Weights of a small GPT-style language model, trained from scratch on English Wikipedia.
Size: width 384, 6 heads of 64 (1 for keys and values), MLP 1536 squared ReLU.
Architecture: rotary positions, tied embeddings.
Training: a variant of Adam for these matrices, 412M tokens, 6532 steps.
Each number is 128 + 24 x the weight over its row's rms, rounded and kept within 0 to 255. Layers, rows and columns count from 0. Numbers have three digits each. The size before them is the row's rms in percent of the matrix's.

# layer 15 MLP up, 1536x384, rms 0.052, rows 633-739, columns 192-255
106:125141094125164133128130144079146117133107153109108103086134145123103166175154101143138158136115136111181152194141144150145086166172126140121103127128124124093128110134133081141129152100080121
101:103117162121125135087159170150113123132114130118154115118112168121151098135154095120122150113133142133111154124186124134143125153133163108181143116108090136164131147121123129161137099124168093
097:116129176091105144113147155128130110125133101161116157158121124116111136158149179114146128165152131146136155143111120138164105118130151114146144143153121121088139108109110102141108157151090119
091:141141140121149117096101153134130164130129149144143150076130122174176141137142110108118124163124127069074126105137156179123174148131127184160158131131132128134096132121141122144121164144107103
108:140169140125132122136116129154066112143132130079184122178130116126164193129110101092096144127148138143122163153120112116121131117123145128082121134120124140069115114132138132178137116135165142
116:107145142166148173138104130102110123112096123152119147185082140178122162130137105070111112149135139100141152098152126127134102114115124121100144112127091114146109128099097133129080120114112136
102:109129117109134111149114117079128107176120122122141124149134126149109110169160086084128112167137131092137168144155140195086110179121110155093132073145110150095140155098116170170159130127121130
107:120101123112123153167135129120148103081143118123120118151121131170116137126166098087104108123148154150074139104110114170141133160148116109137146121119142125115127111085109112162132085116154121
095:129155112148126157162121140136128116123153111102160152105146149116124110162131146099108111135113152116084117130113157113102133113104131211150121120104135100135106109110088137134103116142112125
103:172099115127190135176141151142151116166140123131115109125140123090134137136104102184132127114134134121101123091146099125132128149157134142153139139136119190127099107110139147141120111144113103
114:125151125103114147077087116132108149146131119110117091148112147116118140130136137125139133118126164128118146141126142108133120119160135122155129106128131139153104127138096159125109145110084085
096:148089109145152148109107112134113136158131097121139108114101128140122135137163130118148132184135124107142121131152104134100128130116135128097105118113081146110119152145121132144140131110095106
101:115159147174156140141162110075134100114157090080135160146126136144144132151152138121100119131137133110129128125122133165108084145124126123121091107155160138135124121111070065163110116125102156
102:125115148124153127145107163130128119090102137156142113145105147099113132133140090087103132169148180164145127090145155151113077102092224147103112130159155120098108131111113144148132118161120113
093:119115081153142173096109124114178134144100146119145113111108121156067148124145149080144137143140121121131147142159141138132121145121132132082069143133118097150127091152111115132145112135141070
114:143154123133137112094137134090146137138103120104102138159117121138141134133149116101117134140105154108150126164151105135133126136121106145088127130139103128113153121120124127127101115097181162
106:101093162137104147159173135122091134133164124115146118115134135109123172121124094126112080180128137102128143153147117111129085104101143088157105130170128149133104088165090125122156155168152103
097:099136127096115109122114125104138147103117131114131113103093131167155164144146135135137104103124128130079145115111148182082161147142179126127128139133093149144114097141112102125115113152188128
099:144120147142113144131133126102128122146128080119135125101111144132152123141080120085078118126131153136148173137140143138148138157107160128151151147106131147125135075150096145173127059167153111
103:152087127154150103168099132119094112107148138111105093135154154142113128124129118174064135132144153150109108146134095093123125142079134122132126092113134115160096126157144150107173095136146123
099:120128118145156141099134172109101151116140122128132126150101135125129152123113142107102116125108163098158132196144111163168139110158101157092176086133117126112133176138124130105171131162104119
099:106157110122110110149140120081135130118139135132134132119151122101117181127138080144133121125130131129111141119131101117120167120134167118094141112119155138146106129086139170125121138116140104
108:115118173121116123153105120129130142100147135131133132139124138143105146168111157099110138113125144127127175126116141162082129133150142089111163111168105118101139154116108123117109106175143122
099:145135107152130169143149170133159131097152141182106127130144143134174125133132103127129144136132137164129159089110107106141106159154154131135139095180142144111138107108090110106143117096083155
105:118105126184116124133112128111083140091102067082093172129094127151085127175086101112126101126114145166130126136122117136141135164102103142095151098155126111133079121140106128179111130101164131
103:134133114125154123144099117129132112158151131105142137142130153119121151117180108130100143135130130143117143148167135096135077140128140138139119132151156126112130106130111087168146160100104096
098:134107088156155118134139139152096093106160148157126111141114145131081111149161112120126158155065142095132139142107136083119120093158106113126121116131155129116091114161143156089152118152124105
098:163082161170156104127115118103121109149135149146123053111134124123152119135114114146132137152134128109117177121176121175162156185131105090143104143160160130130118113136144119131146121159105136
103:181105134096123081137121136149124118095142184074102163111100132155105127149125101083109117149122132134133154152106123100111134148107129135134154134139121126143136110135109137135144128143125119
106:123153129121149112193114086125150137134078125096131135099124095158173122152121094141138097128095122143135121124115104160144139153131124115131128119101106147173101134152115155154106120164140115
109:148101093108163138134132162121167128086120147125142145110117150147127139139132130111114117145097141127120124139073131117123163157133131145142139100095151119125079096137108129153172138079118138
101:173141152150096123111101149116093143167126131097147169142182107118103155137107125129133185119153139088172194134155147151105133093164140119134126097144115131129112126118139147141165087109123126
116:130109150134133113135178131121148112143152129140155137121151128136112112156141081182176116133122200104121117135130130119132117098133132144139144130171119133104118162133112120147137117175137094
100:123144143167126135113088118108143153096121121116151145150107131121130128141140117100122157123157117119156136100137130164096157106134134113124099085181133145112128120066137097123132117095124123
106:134116151089116109166099138121134127101093128187136115076148112164154135092084131099165105115098199073135119114110137123126124105162150118097181128135165136161116125153095091110119150152146113
100:132106144140155142168164112134096095095157088169170157107125107075139192162092175114087098150143139073183160146121119130155166126098116146129097086127136108073056120136149163123132116120156151
101:132132111142146141125142156107100149103088117126127111159113150173131116124123133136141144124112125147125100145151090140119115105107150134109138122158149160132121102093088185096147175107119088
095:125132132138081158095112141122177104143159104142134111077149102119124155128121123132139137146129131139149107154147136184129114186122144162165118132121091126103115114117133156145121121133122101
107:144178120151170133107112144110091107100129160120128106089122141146138117121100152056138127150085149105129157134124101119129119079122132088162136108083161147145121147067111112140105164150147149
097:175113119116136108150085136116138097170124134144117118166169081119124160099090151111108159171135137144146075103154173128115121127114108149112181163141158146131110156076123127162148122091114099
099:154131163132128114094116097118126140121143140163151169088117138129177147151125102082124118126136160149124179134156113149154173161120136121086142109140150136094138119119060139122139140109158129
105:134132110150116100059098159064133130142107092152138126117133144170084154144096084144128112115146135078179194129134142136133092123101131129112129113106155131091108119121104170146156136146093143
097:166146157130148103129152098153113157144106123115126086132170146093104144135152114175122126126106128124099106136143127131104113144149158124148119123153133161139122111148114176142112147107091103
091:152142114147094146121082156138107141136163118138139115141129137132154134123144137149200054134145248116145147130111164119122127075150159135141140124135114126141100151173116141134148120109132100
096:115099164147169120118172122132111163148143137102125107119124104134118119121147094133113105144123129122106103135101160159156091123109133109112143094161094130123085158154130125171133129137083157
029:140133167133179126148127137118135127102137089144108133129159166131145181209112143085105106139138165138124120144174115150103123145163173126133122114184112147143110095115096118160118125095126117
102:178131133139193102099078137138085109088097121118138136161166170133142140125130106113083169137164136127127139094160129090157121152111100123143102161124139137120110163122099112093187085090120131
111:109117111102171100123090118101135117120078133140098120135155139185062120134147135109113116170098136100170113124119108114117114137173135108091115109123132144108086088149101153130130181079133125
101:135065118103123121126117148139081149147152135130137178176139124128155136132161139109136079189079153088116090116110134130163155127094100136109155128125154140137104150140123135117158152154109142
100:112077083148171166149137136109116141139099126074128069099150104128153107128129145158116123134135148114085143159143145120129137150072152128098155116115119138111077167129095135100146172133120133
097:138172155148119127126134143135055144098103150116139149153150147109136151136135146126148153138130128163104078126164092139103123128101168160133093120118185136124114099108132130125102139153091117
100:138132152149114143128107141088099113079105132175127140177149151147134172145072116122117092128153149097093166119112125137126149147163101119152159151152174119102099121098135114088123158108134165
096:123130136118167093117152141116133145140121145165155102110123151135116160136149132099122132144140138128141141134143111091121147120113126153145149125109149121152064158133115127130138072149141150
099:123109197148130140150108121091121135154147168082160136139122149125118172163117137153128130132140153142130140145114134128174108104113136148106142110140162141115122091099138153139174136136152109
099:110143115147190108138127116161117117168132120099102128101111126147116128135134133127129153123125133087108106147104145138125132133130117091148140109162116145124128125151142122142102168169170125
091:131138170155126115112112131125109126111144121139095096131143106109160117158136134151118117151101146046151166135109127138108123159128151147142123123124085147093125158072136078156135124138180101
105:160130113175134126122132128115093113116177110121159137100113116117163126125149163099150093092153153165124120111109105130132114117141128150108113102159072126138139158147120167124142129099144161
094:112087109155146151183144129102118124124078117145148078145131120164109120157122144142080136130112128123119122140139146163136109167102111124128086107104116155128144175140137108164145116074140114
097:147133105099109153133053150142150120125136110103115120088131147121079160140120124127073150174108141129106120090159097136101083154165127144121144121129084118108121130110101126151120100085124113
106:164125128127140150156143142123098133125120076135143115115141143126099169146107169115148126161179133195110117125156114143137094105166107123120102106087112138126098121136176141154129112135154124
102:124135084105133159085113163125099171158096118148103135149151149100120113151118118134149110134079151112127142137130128147148119136133134129124138138143114126156103125111085161099149117095140111
101:113080141119160088122153110164095096137145059113105104119152146126086167130130128101164132136131149125137117115157136158088153133096133128099135119153158129095091180147143121132106138158113114
109:134122130148109104101121115124164114133146092112094162123084146140120132094141164141139147144106142090100122159094089111138112125155157138085084109140105187157094111111070153112121129109172135
099:113071112131144127147128101144152130123125100111140135124184126146090132125179117082108119124111123118136104134110125128107142100121124142097107104136133121157110085155126121162174098104093086
095:151136141123134137126137128133118159106120141122112142109102139169117134128144124107084067080143123143126141088140128105107135141144184157138120099160135151147136118114087115138118083103107125
091:135126131120119137109147147126127145118133086127127094159160152137097132185176127128128137149128143135112131123108108139187103126113145135139101139184154142128139129099103147162129057089110130
106:136130117118115108126121113101147117116086144145127144117125141146095179135107104087131101141162138143120157142134112129086139111150115109176154111132076179157114122174124091155123162091133152
109:153112100139153148126099164152149128118124127124139110135110109149150134121140129104087154121075143089147165109156099118125100156122155127127112115132155117103130117135067105141170136108096130
101:159128116140124107100114086141110164110118137159169089173144112120126118148135100118126128125133161149128148135095167155131098121099115120130110119158136132164135138163144111132173140138130110
092:110087150117183133102084123104145132134115103137128193174132133115131124139167074133141151157130145123101152129121117111129129117081142111115142120097131120132098156131159155144113141114124140
105:139126124166193106120136140129154112071103150127132146125157138162126141145140144115151111190140142116130111070149159145149163146150104116118145125134090130109075144125104122140138095080127117
101:131123127107156158126108148126125102105121098079085130116169119150117120126153102114087176144077138143187118142135116148130111165122143119118136118126094129103119118116117145125122076139108139
099:094121145173123135107139118138111106111129109138110131080125109113091141139123156122154135184165130097073135127119141134135123142132126124130153128160127150133125148170132083116093133088169092
103:173095131140131117150163163135154117136087097119151122102197191141148171123198108119137135135129138115147166137089126127118134149137162136125090130096135126105130119118123139178160114094113174
072:134124128111157093095104160132120105146121102154148103108132147092085119130151135146159154124160124130093150125132131072111137165096186141143113132124166125118127125092121150140114112079151141
093:140107146129137126106156135097161151114141154115108081122105129184143127125131133112106129123135141111126168123138121162141138149127101181092112132138133135126136131148149093107140147111120145
096:113089150132116149126117109155133125146165105141146116175137135145096152116105127082175142108154136097163136122155152127112121138102138140109092136133152169171125147121111153102168134126161107
105:164126168129106094132099137101124144166150154135095164115116142103181160125137123082137142159130137122137143147129095109145113119123144133149145128151156136124130082118126097143123132108131091
106:119171137133135094127135157146093128111085136110140106156158106103102135132133098122151142110124131153094116123195137177114163145142133155145124127082121168074130133107146129177145105129175103
097:131129125114121108142128113083115139095126152138120179112168172124124137154145155097104121146164128148122134129153114151136141093113151122083157087099149187143115079116140151134111127157142139
079:117122106198137143130091135104127118126159145147100111161133118098158131130105125125151092136151180112090113102105144155131134097152155144181135153112144130079107147140080117145131098145137078
105:090116156176135132155119162042138140103141111091096146114176143118133148139101160107137097158084144154129132157150122111099115161172149126131108139119116136144123098110101148171104133095115108
107:137080144121105152130096134099118114125119150158126115171111117102117133125085126152189140134146146117150127154149144126113123097118148136110118102111121140113099132137093174106158128141103112
095:144142128113121163101129152069077108103085127165163173101161140174150145122109144176170097155098123143158164187113104111134086119134128116139122110133119135146126124085109131142107121141156114
104:146118104118108136151120134133096106109119115126125162130132137131086120138151093106140126117105136135155124121141160118131113137161108118128154105161134130074052108095098112152108155132096102
109:114153117164139118147169161068115095117098128098121084125100145130099160116169093133162115137080140117119122172140153153151122105127149155125160118123120125131057168147144128118125137150113116
111:108136121114111119177155136094127095114148132131159127118109112086098187129137172121111137110154142115147148139146120153150089142146175092148076138123163121110155118093067093152092145155122134
107:105114164186095167066163110155159114109089123142088118132114135157113144118134095134130128102147147149154129089132130088111110151169115181119144126173138117143104119131089089133139117117116107
095:143125102155179103106142171139145150138093088127129131079168106125095143153148180144101137132128137109149116146117162134190141117141151093110134114103133141128102118078135136139105093109139119
096:078141118151125110117165158088113126145139168132154072154132150117165151163131151116109130143132144139139160169109082119120088138153132142147140108143155168107143159101127135147102158161112134
104:135133115136157109122140139135128150102150090097115168152167115133094106180178128128159153142188134126138170123133113138094103201092118130129119124122119129128110131167139096197134135147173132
099:129123151123150116121095141161130098121122156114095145117076130089072108105133164103100138127146150126107120162116119151130130124142108107124126115134132125122110141127109105126145162131138152
106:142161123115120151137168131120128145119146168119062065085176173109106143118094139103107136115091157083127095141162104139144158126131122121110140132185134163116122132118095170145116144124114140
104:132118165114146111220078157135158136134141132144113145120127155136124123108102163089141097145086174101125125071134099138117134130124161160124142128151170139148115078159155115186143141138160121
103:140114153165120168086121148112089110119137116087115113129114159123155163132113149089112110150154147139127143125115151120149143152072129108136078135127070136123133116134145129106146116129123166
106:156123114149160162143136138154117140139105117123141135112115143099130133152131135110151141131114135116150085103146122119133080116145132100153107045124140163126130147132121170116128100141084142
098:147178130166123117159145152155104092054135114155150134103167140104143172149120121097127120112157138139133110160143077135119118150111120155107158077109137129154124138092113089097081105138159126
102:133149108126113144155152132139102082123156127092109168087164124148134178145113136089109155127127139099111145109114129181132108140195131059153143096104158156128141151111107145098086116068122170
100:143152133097138138144101122108137065080074080141113140128134135147113130137151165137140138127137128113115126146158078122187051166133124091136116134131118136155146128090083173106173088126100113
101:099136155126098124138042115115107145136142114146142118109124187153142143112097125130090137116091153119167163094185112138110172104115124130137124129109109151123129090146123119171140091095153106
105:146150148124127135114157126116080115109141154095128109111098156116127133168122134117137149150163128171132123119161116113089109170116126167131111108124140166103113109165113129165113111118156143
100:118099123126120160157148171134117119123165115141131098111123111109152149115139120174159098115155140126136098140120135118139128092135123142122150108116065135117080086164133137101151134115119151
117:147146140100126131137154134107131134114149124112077132128134121139110171127125138099124095124100144066127094136181117122167127128126182150095096073167084189160103139119085158115096161109103148
096:130165151113152123149163113120134089151119120121118144167153141142083147129191131117132138122154142139054115115100136128088126109174108142109142144157153100147110139173153105148128169113096152
112:153187099155153162098139143166180129093093139107047106104109123153116149105133105135126132149116143134104172112148091142142128132143126111142136130182173168124115157111134147118133159083129135
104:097114100141122138118105159116143138121149130102106147130126144151140134160117153149103129150159165151155113109144088153123158177126139130133110141130120148146123130064061136201142094097127098
102:126168123130155108089147202059138093110155159124144098111136128155150131123138132136141105111143128107152142127139095135174134134172133114152135123141132121107134086145124115119113121112095099
# layer 15 MLP down (transposed), 1536x384, rms 0.0458, rows 633-739, columns 192-255
106:147092125155116130166132124099176134134104114142110127151130096139127167129143143140143125195135065132109131135075118098143117129176133137139154134146140163125165112093125138116091130154163144
105:182139104137141163165139117100145124156139120125164155130137101092135145170152131114077129121143079146141143104134169115137110129137128175129155129125144130128103156085126156127143116137094153
089:107132187104127102128163141136119123131065132111102156089093139136103106150163118112142174153128016155136101117132132160126118112149112122150131125107152130127116098168135161065104111094095092
089:150116112120146130090138147163096171110087126137132124131141129131128100153125084134129137136145074090140098093094108156106114141108124150165130124134143111113127129104149117135151142121122105
104:147099124095113110082141142090152138148116112148129187079125131149082093098150139121155172107134131133115121107116142117148125112118148109147131130150144127176112112126120144078141146148084131
113:080138080161126131084138099093103110170160118127131120153134142092136114097160095121123109111135118132141125163187111071149111110141108137141133149117119143139152099151098173153092125194125120
102:122141133118134118100150113084140104153077130120112108124103132104117146191087130139167139152121129121119144125118130154169103099179138070121159137138111110126140154100130168159176113093155146
123:113129166123086143192111159146143125122124085152124158115105149141125154128123114151122109109120166109164146127148127102132148119126164102109101126152109127128146116106109125097162141123102164
118:139110117120124114120143116099116126113101096146104124111106175175119129125116125089159129115125122116148117111128125145141158141108123106133073106169104157117132135144128124143154148145125139
101:138136047143116098115124139108146145124160138138162111108108139088168156117092144098105116097096084103140163159128114113154149128134138114106202142134168121112162091105095139138145125096121112
102:131138145143078099121137115149157143154141125134098132138149146117128157096138111137089153161148212138111120133126108103135146050138103129145133140163123142131126148097123134115106115131128128
090:143154142113133137104101092128145152147143109127143117141129179117181136142159147152132121109132058159120127114111144134111108097139124133124151146128153102147118173109134097128071164137136126
097:089168119122131107136098091090140114147137129140129106171116138125111143129105131155118110106144052100076125151143161143097090106124064150131133107127099112100147104110147127145091107164137123
111:147096143107082095084164095173131119134181127121097129124166096100112119154119113159142132112175147118092109125110093138116125100145110165151114132124158105119157149116138156133140120157100128
087:095169139108101105155153200117126200124135123109138106177178139135176162123106098158110143082130076104108120146139141159110145126136103153139134132137120160155127107134162113124146130101128147
099:123138115113128107121099195113098135137137118133155135116140105110153130145100105116128130160169112139181150111120158071124097108124128072168163156124143087123125199150144136084083142105115162
103:120118111125135113097121121124143123109148158120111109129111137126108074134107126088107087089145119133109147153106130145139205114110172128145123104127138115152115147073145152105055125145091167
095:136144130150143126136144126086139127115160120128118151139140134084129140212162102164161103116115080136127119095115125081125131136115112130125132127111164136099166119125098188130117141098129129
107:154092178121116155154100162128123127104128095157107117121124140116093118137107092145131148114140141184146147150127122110153109138103073155107083101145105127114123128149120119122121125119091131
105:127105111156120136163106118135159144123112133151126110142098091153082129149089124134098126120118140114134142146134117124111079154125134128085140112105118115160115103080130117140123123107167145
106:120157138135118166135124155126139101081167088109080112133122170100127072137106126093113113150088124139117112176168160145113155164108108126150156147115148126104119146153085088136100097177135096
101:124184135114155125103107125139122143121134148121145149149124180126126165173126146082118160090122081140098147118133101115140092122107117138169189110138145103149168159102112105112126146086143136
093:100157115189141160093129099110164073142138129119126139084130140123142112130112133117141143110189005139089151150116167115153101143134119129124107119136146164128128139109135115128143116109169119
095:144107106165118142156131100106143111104117131137138116127139131101116144149197124115147174170119063142111147155111169066145104148111186074156179171131181132127159130153085113088161117080089140
092:094059141134139113168100155149133108083148122098143129102139149109164127135158110112125148108140121117146124128136163161123093104118119120140114113122143098146100135133151116124165127119134141
099:126095115136111099140114147127149120164112139135109108140147122153123137145096122131083097135126085169169147188126112116120141080159107160122136149145093113156180108135138134133093098108128077
099:166180098129112122154168122131144117087124086138131117149126119150160124170170154099153117188149121117136127126096072092133112101118107148067145123112118114136167143124096121135171121123136122
099:115136173096107105101117095164135125115176156105067170162083150104119116115088110123122138119120070131103110085111176107081135139116159107125141155127150097169186148140130125120116114145148103
104:177089179141102132132112181129134114098137157107136114108125107155155131118098113145120103116112089150157103160134122097120130142175167145123122169104093112109154107175076114136145128121126136
088:136123149183122128174148144114127089124145120115154148152122102124112132132146139122103098137138000114112130133125126091139116109133114099094133118124131141116115145147143106135124108116118131
103:086121070139129127135154127115136117143177169119160097164128120159135082133124149117165161145135101108122141126127127090092133147115144104151126159137125120110157132147134144172150107094116122
104:106187136188115123105121087130106126129121074125160130087102155140129111125121116137138154109158101123115104160148113100098136122131075106132099135145136089159139109167123129180157123127164121
117:128147134146094111105186122140128121109145123120110153169137146126133114098113148096118135112125163124154108115177126115134115100127094086141091096119134111161126116097133141106094111099101177
094:123107126139121124116136104122122168118131143135069099158116163099134135104101151086193128160098040165130132118091101105118117138126120120120127141148148121139103094125063138153132118084121139
102:161142110102103161122131122100131111142126130156116173127118119133153135131140133135147194113072214146123116167112136152128139106131115108071093125132148123098175128128124158122072130125106176
103:132127170185146133105120082125094137087115156122140100128153124109115135134127130118147123129117154135100136146134106137129126161133117117105137110127130126149100122153135138069084160171102146
097:079133222099143104158151109154122143159169075118120110117103133153084110134120089123130161136131069102089135131112143176148131099127115166106112170127110112141115145138146105111124136159146102
118:118133117118125142149142126134161135102148152154129136116120169156094117121104160151126131114127135113098131140108135090143120100122125108123123086138135104166110130163095125121124168124105126
108:130094111137122101190134115195169133152116138127165116162110098101091144158105122148128118144143114118112136084108146131176149202155133135144103124130071157123110173109149095136070145113141122
094:145058137107136106120147131163125118137113083121150145145151081136129139126151145150095104115139054191169163145136082144158116107142143084083137126160115087124129107176139111119181174105107143
105:145061126158104156128102125150138116126143143113095120129119148114151049134107085155100127134121134117089156137163131130099163114105120140159169176091132131134092098160147063097186138105117132
108:134175137128124122107167142129149116072106134159107109136110153128144121145121162105138099158131104133088140139146118102142109114215188110118141117123120150107182130164105146099101143155088130
086:102114156122148089143136132134152150163130083117140108149147155100154153107149082110140133150111027210135138124161125173135108146127132116144148136131084181102072133122115096116131152124122095
108:117139144121081130120156118133131129120106129142108140133107154143109160129117143124121154124124209121126118136107128131131126075124147112130086112123126150139145121121119120137115070128128139
098:094088171096116078134125155070119184114115143107136112152174139099092123096122100127114144098137081156094136161140134166145106146111086129090147141143122196098068130172156145132143124168069123
025:121147112124170091147093114101113146109118125114147125085104147123161152124151146137144123106095156128160161131146170084154114107102115127133141166124098088131126115155187129187134144116136144
098:148107118177132098102166094119133143184118165138129148141121100123141088088125115131139174154111077130094120157128123107155135057136116148092123072124099142107115117147140151122139118142101096
096:090118142112122082143114115127132116122188134113102148114145082128117117101156136133127119159134000154106092109118140180164151143144085124102128179124102152128163105119120122148050094120144132
125:156119110111079156133173120100177120144135094101116140114085171139134159132138139152119122145083118129154124092103137149155121127125139107121096143168121088129071127111117105106103133101124102
107:088164106181165122124151161129124112178128131135120084142114145135110134135109085128162131092112150106162165089109110144137107150118101109130165129119096154145111161126161102113124127161121143
091:109120136145148112150087134162127140153128084105109151139112173132138153115131133117112112135115035152137133100138152117129128131150131130128164108130139149127154149120119131097178160090172128
099:147131121126136129110126110139113075100110126117144132116138121143085133153130122119135150117106128148139117136128138115107110146110092138126115110119084107130154128127143161185138145131181134
092:137133071122148138114150170121162163128108107117099137112123126071082098145127104139169127184104079130121139172134184104143130123135146104117130152111127129155107118083108129141133107116132107
095:146100068148136127137146116142156103149136116110083128128099124129128133103122146134117122112160038154080112167163164123119165130106124159152157111095172128117094121142116136111089089123131113
090:085122146145112159155124121155155102138134110143127135115132117149149134072124085142102137171148052136081121137174134138133100150123117142156138114122158128109139103175140127148121133111140165
097:169134129118139115155144163077167131167121126112121123125085160145092118077140108121162129151140094176103100160136129082114146098113144147134168127115175135142134131140133182122108127114086149
109:120116083166135140161134114130184098184107133129101137179148116096100119141092128122148147197114141099084123111171111150087103110143176110092123092127116133141128151099147151108121104087123125
088:119119116090126144138102131146118126138197114126101161148116154080076130190102149115125136108152048139134134174106078116112098126137136127137157156127166124150134149126120127132184147121113124
102:092170051151128123150123085142133109101160115130104147171090110163146146170156116134114112119092113139133109121095154117125072110129090099106130126119120146120078087155117081150136175132115101
114:132079128127148165125100171154187121097120153109099117144092139144117104097145087158133086160114093084155158158148122080133104123104153092103150143143107137087097134138125141088112111101107163
104:144095136096155142112168148137140065116066090112098139140118132104129119135145125169141161160178109129158124109129113130152115163127119146111115123122133116109144138130150098137168102173141118
099:085120116116134136133146176131146146111095150132153154106176126124147114127132105123111117112155108114109136181129118071159175149169131133064098163133111157128165140126088150129125151101174115
107:143137148141138124132158162141123089148142105123143146126094136154133100096109109146122170126082091103105106142198131102138100130137089167137116160133151104122162080132120106141153137195141134
093:161173160078105073142112151130135167158095131143146136145099145118163130127117125146181167144129049153112134079166149150125154114178120154092149148132129144139105108093081110168160171149105125
121:144129148114093136136134144120105131098156148193116111095115167157101134126124145117137094112140114107112156101110120112146132101099151107137130103145145172113165128126072147141137153137124139
085:107103146130135128126120130112103089134118120150093106134147141156120197136138103092180120143081063176095123121130139115154163157099113088143103138161091143127093145164132140120133158167145105
106:135090112121149135084121130104138130140121181112116111188163115158107102122139109164146120112110177105133136091144120155093162089136157129155154159133178121122143139125133152134090128124114154
108:135121123134132123125140095117099156145154139117148109117164135141105111078107135165131167114118051133136109139111120090197097130134145117122070125120154111119147140127120120148102104101099129
102:116124117145133129138112112168073145105111124103117147122139094139161170132101132142136089141149087128090126113090155139124115165121100089182117147128100138120103156119134104167129101102204133
098:161115158186109134158129108135092130087111139117111114077122105137132118190103200095123113101133121138092135176126127174111128155165100133125111121152124107134106123153134083118129128159127097
117:157120168118116108137126122066116132146114164156139123099124127129103131111124141160105145153167150156117094142136122093106108109102150129092109167135126177134156148147133155180121117137153130
105:174166080153141123107099111133160137141136118129142102136131135152135088117113122124114133109132114168119160113099104106141141122139111097093124141134142143101105157115141139119084145168201168
106:146121117130098085104175096131135080117119128134164174169141081156144080088144094124118120135149122118155116154127091092143134105097113144080140147095141172131154154173125182122085128147098111
107:141143123135124119105129143111122150159130131106101185099156089162108158094154116126167084104128128123140113123081140098175108143114128116112113142115117105163122120148151148150145135192122142
111:118131127148106140123101101127104125132152132189108141125141181153126149151090142127110099119104092117127152122152118144131140114133109113136108070158114104110118120146080109136116200122135113
087:126123107131140111123138150150153149125125133111154187143125169126101106158160096120114126129101052116128153120180154096098160102120109120126155128127124108084081177130114130120151145129130138
093:139114146085105123090091137128097156155130133115113203135132145137158135114139125138133156134161081101126096187098123133160135106113121114079163107099146088121137084120089078107149096087109130
104:100124123116133144126102145174122110146158140151127089096095155081098164152117152099166121116109099111150158149107153104189120128128166105115108142145145104143140085103111110093129134149152147
097:152105091132125126150162148112123130168133146121154147131146096069080148158147133116193204122156063087118127080106130098118107187135135149090143128144110170142124120099115128145120103153137114
093:130128114153116117148125187129093107069121154143115124152135111110129136147121130149096152116114067129106111135148130175135105131071145117148124136131158148114138110093077156095089136109108161
110:125121130121075131122141130137142119111099092149121146121094153145109153136129117114124136115113185129161102128135118125128117118126117117130106117158120137128147114131134120107135080143136121
109:160119151112138198122119141111112120122169113140112107099211140187195120139099168114113142099127120148148150161124119114117112157113160086125160127142161117126141141123088115164117130115127127
102:160115128126128164138139155124175148151093146116153131150143088117147113149144122129116141128102107165127128111143083101120138129101131144097136182122108129107120140118130095131143150140110101
101:120129162131136116115178092116157113149146129154108092182091135088126100102137108130102146145145131114144160147111147148122124094124138092139116123141156131127115102150122101128190152165096134
106:153099159134118137145117115119053139126118170113137095164117067107167099106100123136085112158136114087136133129121100170128137154097156138159122107117154099128138151144129109126143121113133137
104:126099118151129136062122160099064134111128131121180153097118124150147187119128147117101126073158094088101137149146059137145173116124111135170085132141129082116152139128174121153150110164139103
109:133106057121128140140095141172169162140164104119117141096125109120110138082118108110133154087142161145143149074126122126135123128097131113057126175116102157096111132107150122101124128138109126
099:120086079091119110172133146143136117169139103140155106111191116116172119090145119156109081135110071140148144167103104110108178134088158149113121088134127118134111135120148175139107123098117147
093:158093148125140134136133102159102096122119038112069125131162121105132080166078111105170112149137115111185142107092122195138182130065145080105133119131144106149127135147129155155129115126106154
105:115163161121114089107111147161146167101070085116115162112163123124151116109099117126145107056085097098146107098142136160119128148112104105093111115090103096163125085103125168164144148141137101
102:137089128096147124126115105061126124142107123123138097129136124131130122105102133139181129108111082173153089115105112131124123114135132114110116147131101153102156132106129148133113136099086159
094:165133130129149128136106143109157113142124114148118174133118115178141153138118123148181142132134054093153141149141129144150121126109162029109104130130152169149165114154115144152124127122095128
099:160119129146121154114109147100115141115150133135101088162123147178135131094104122143100131105133130145132134103125135157144128131086096149169157124137135128126107124128086143143114148158108151
131:131121116119070129100137119176127092131116150123154125132139147142141137149119134128132153134130167153131119118130150117138148131119130100125083098160128149100147154126136112090126075144139115
114:127137128117112177127122096091163127139138121126118160116118129145102116120099138116124109109105129167120172134065119141110107123136070140120145124099136093102154144121146136117079087120169149
105:134107137138136136093159142155101093109085122126107103133146158142140119110125177140115146134124094138111099096130094122136100100156113161091103153142084126142132127147134156158080137165097135
093:126149104115135160156173117097142119134146090126086086122102128138153115124108132119164091089116118104119152115086137132140121115114121102137121162126145127128097127132087130154133100176151134
101:136121133093128122103121115146148105138120085126172109189147150174135143115098130131094115138113160088115125123120124114124121123137129090177155111134138095073150101129085157111165141166044124
100:129163129132097122129184083116114108133154159134119075101131154123139124084162131136131153107125101110117124147148133153091099157130100125118158110126128116122138143140145149128141139111104123
110:146115112109088139143126149149185127096150137154108119155080145073089148098175149177138137132155125148128108136105112110123086156128142117116132118136124118117114129128128173134101128177152139
105:150152102090140154097094147113086150129124149117134125155086098105175128117152133130117110170164122149130154114104117070129137132114126099180091139130109152121141159098120110126124117164118099
102:111123134061153135173157115142153074126091155118138122163136166055080113103140131102131131115088093125132112178137124173129133147158140124131148133117126141137141068151125109141179159155101143
106:097145172074141150166107128142118167151131110111108149143111133160089127104101104125162156154139063123201121117088111130095106108165116053054133132119135139100061147111134147137149109115174166
093:144158153141138140141143117145117109127107118101109112126141105124174177168113147134120095157116035099144125131116097175130127183155116146115108106123092138106141108114143079097149116110175127
107:131084129070127132104064108122140140116104161110104131148153105071100131116126071134109106124097122119145131072084122124195127153093092181102141106120151146140133125113147109067127119122103103
109:150108137101113174138121121129159123088114109128124108188110103174095123132092173154086124134103137183135115138089117179157129141151077153144191136138123099166113122120082162141129126139120138
101:140157104098163149133072131097112129151113115131106155172166089134152112113175155097129139088100113138180156156116137172149079129177109131145128124133125115136107087163120110125110135100079118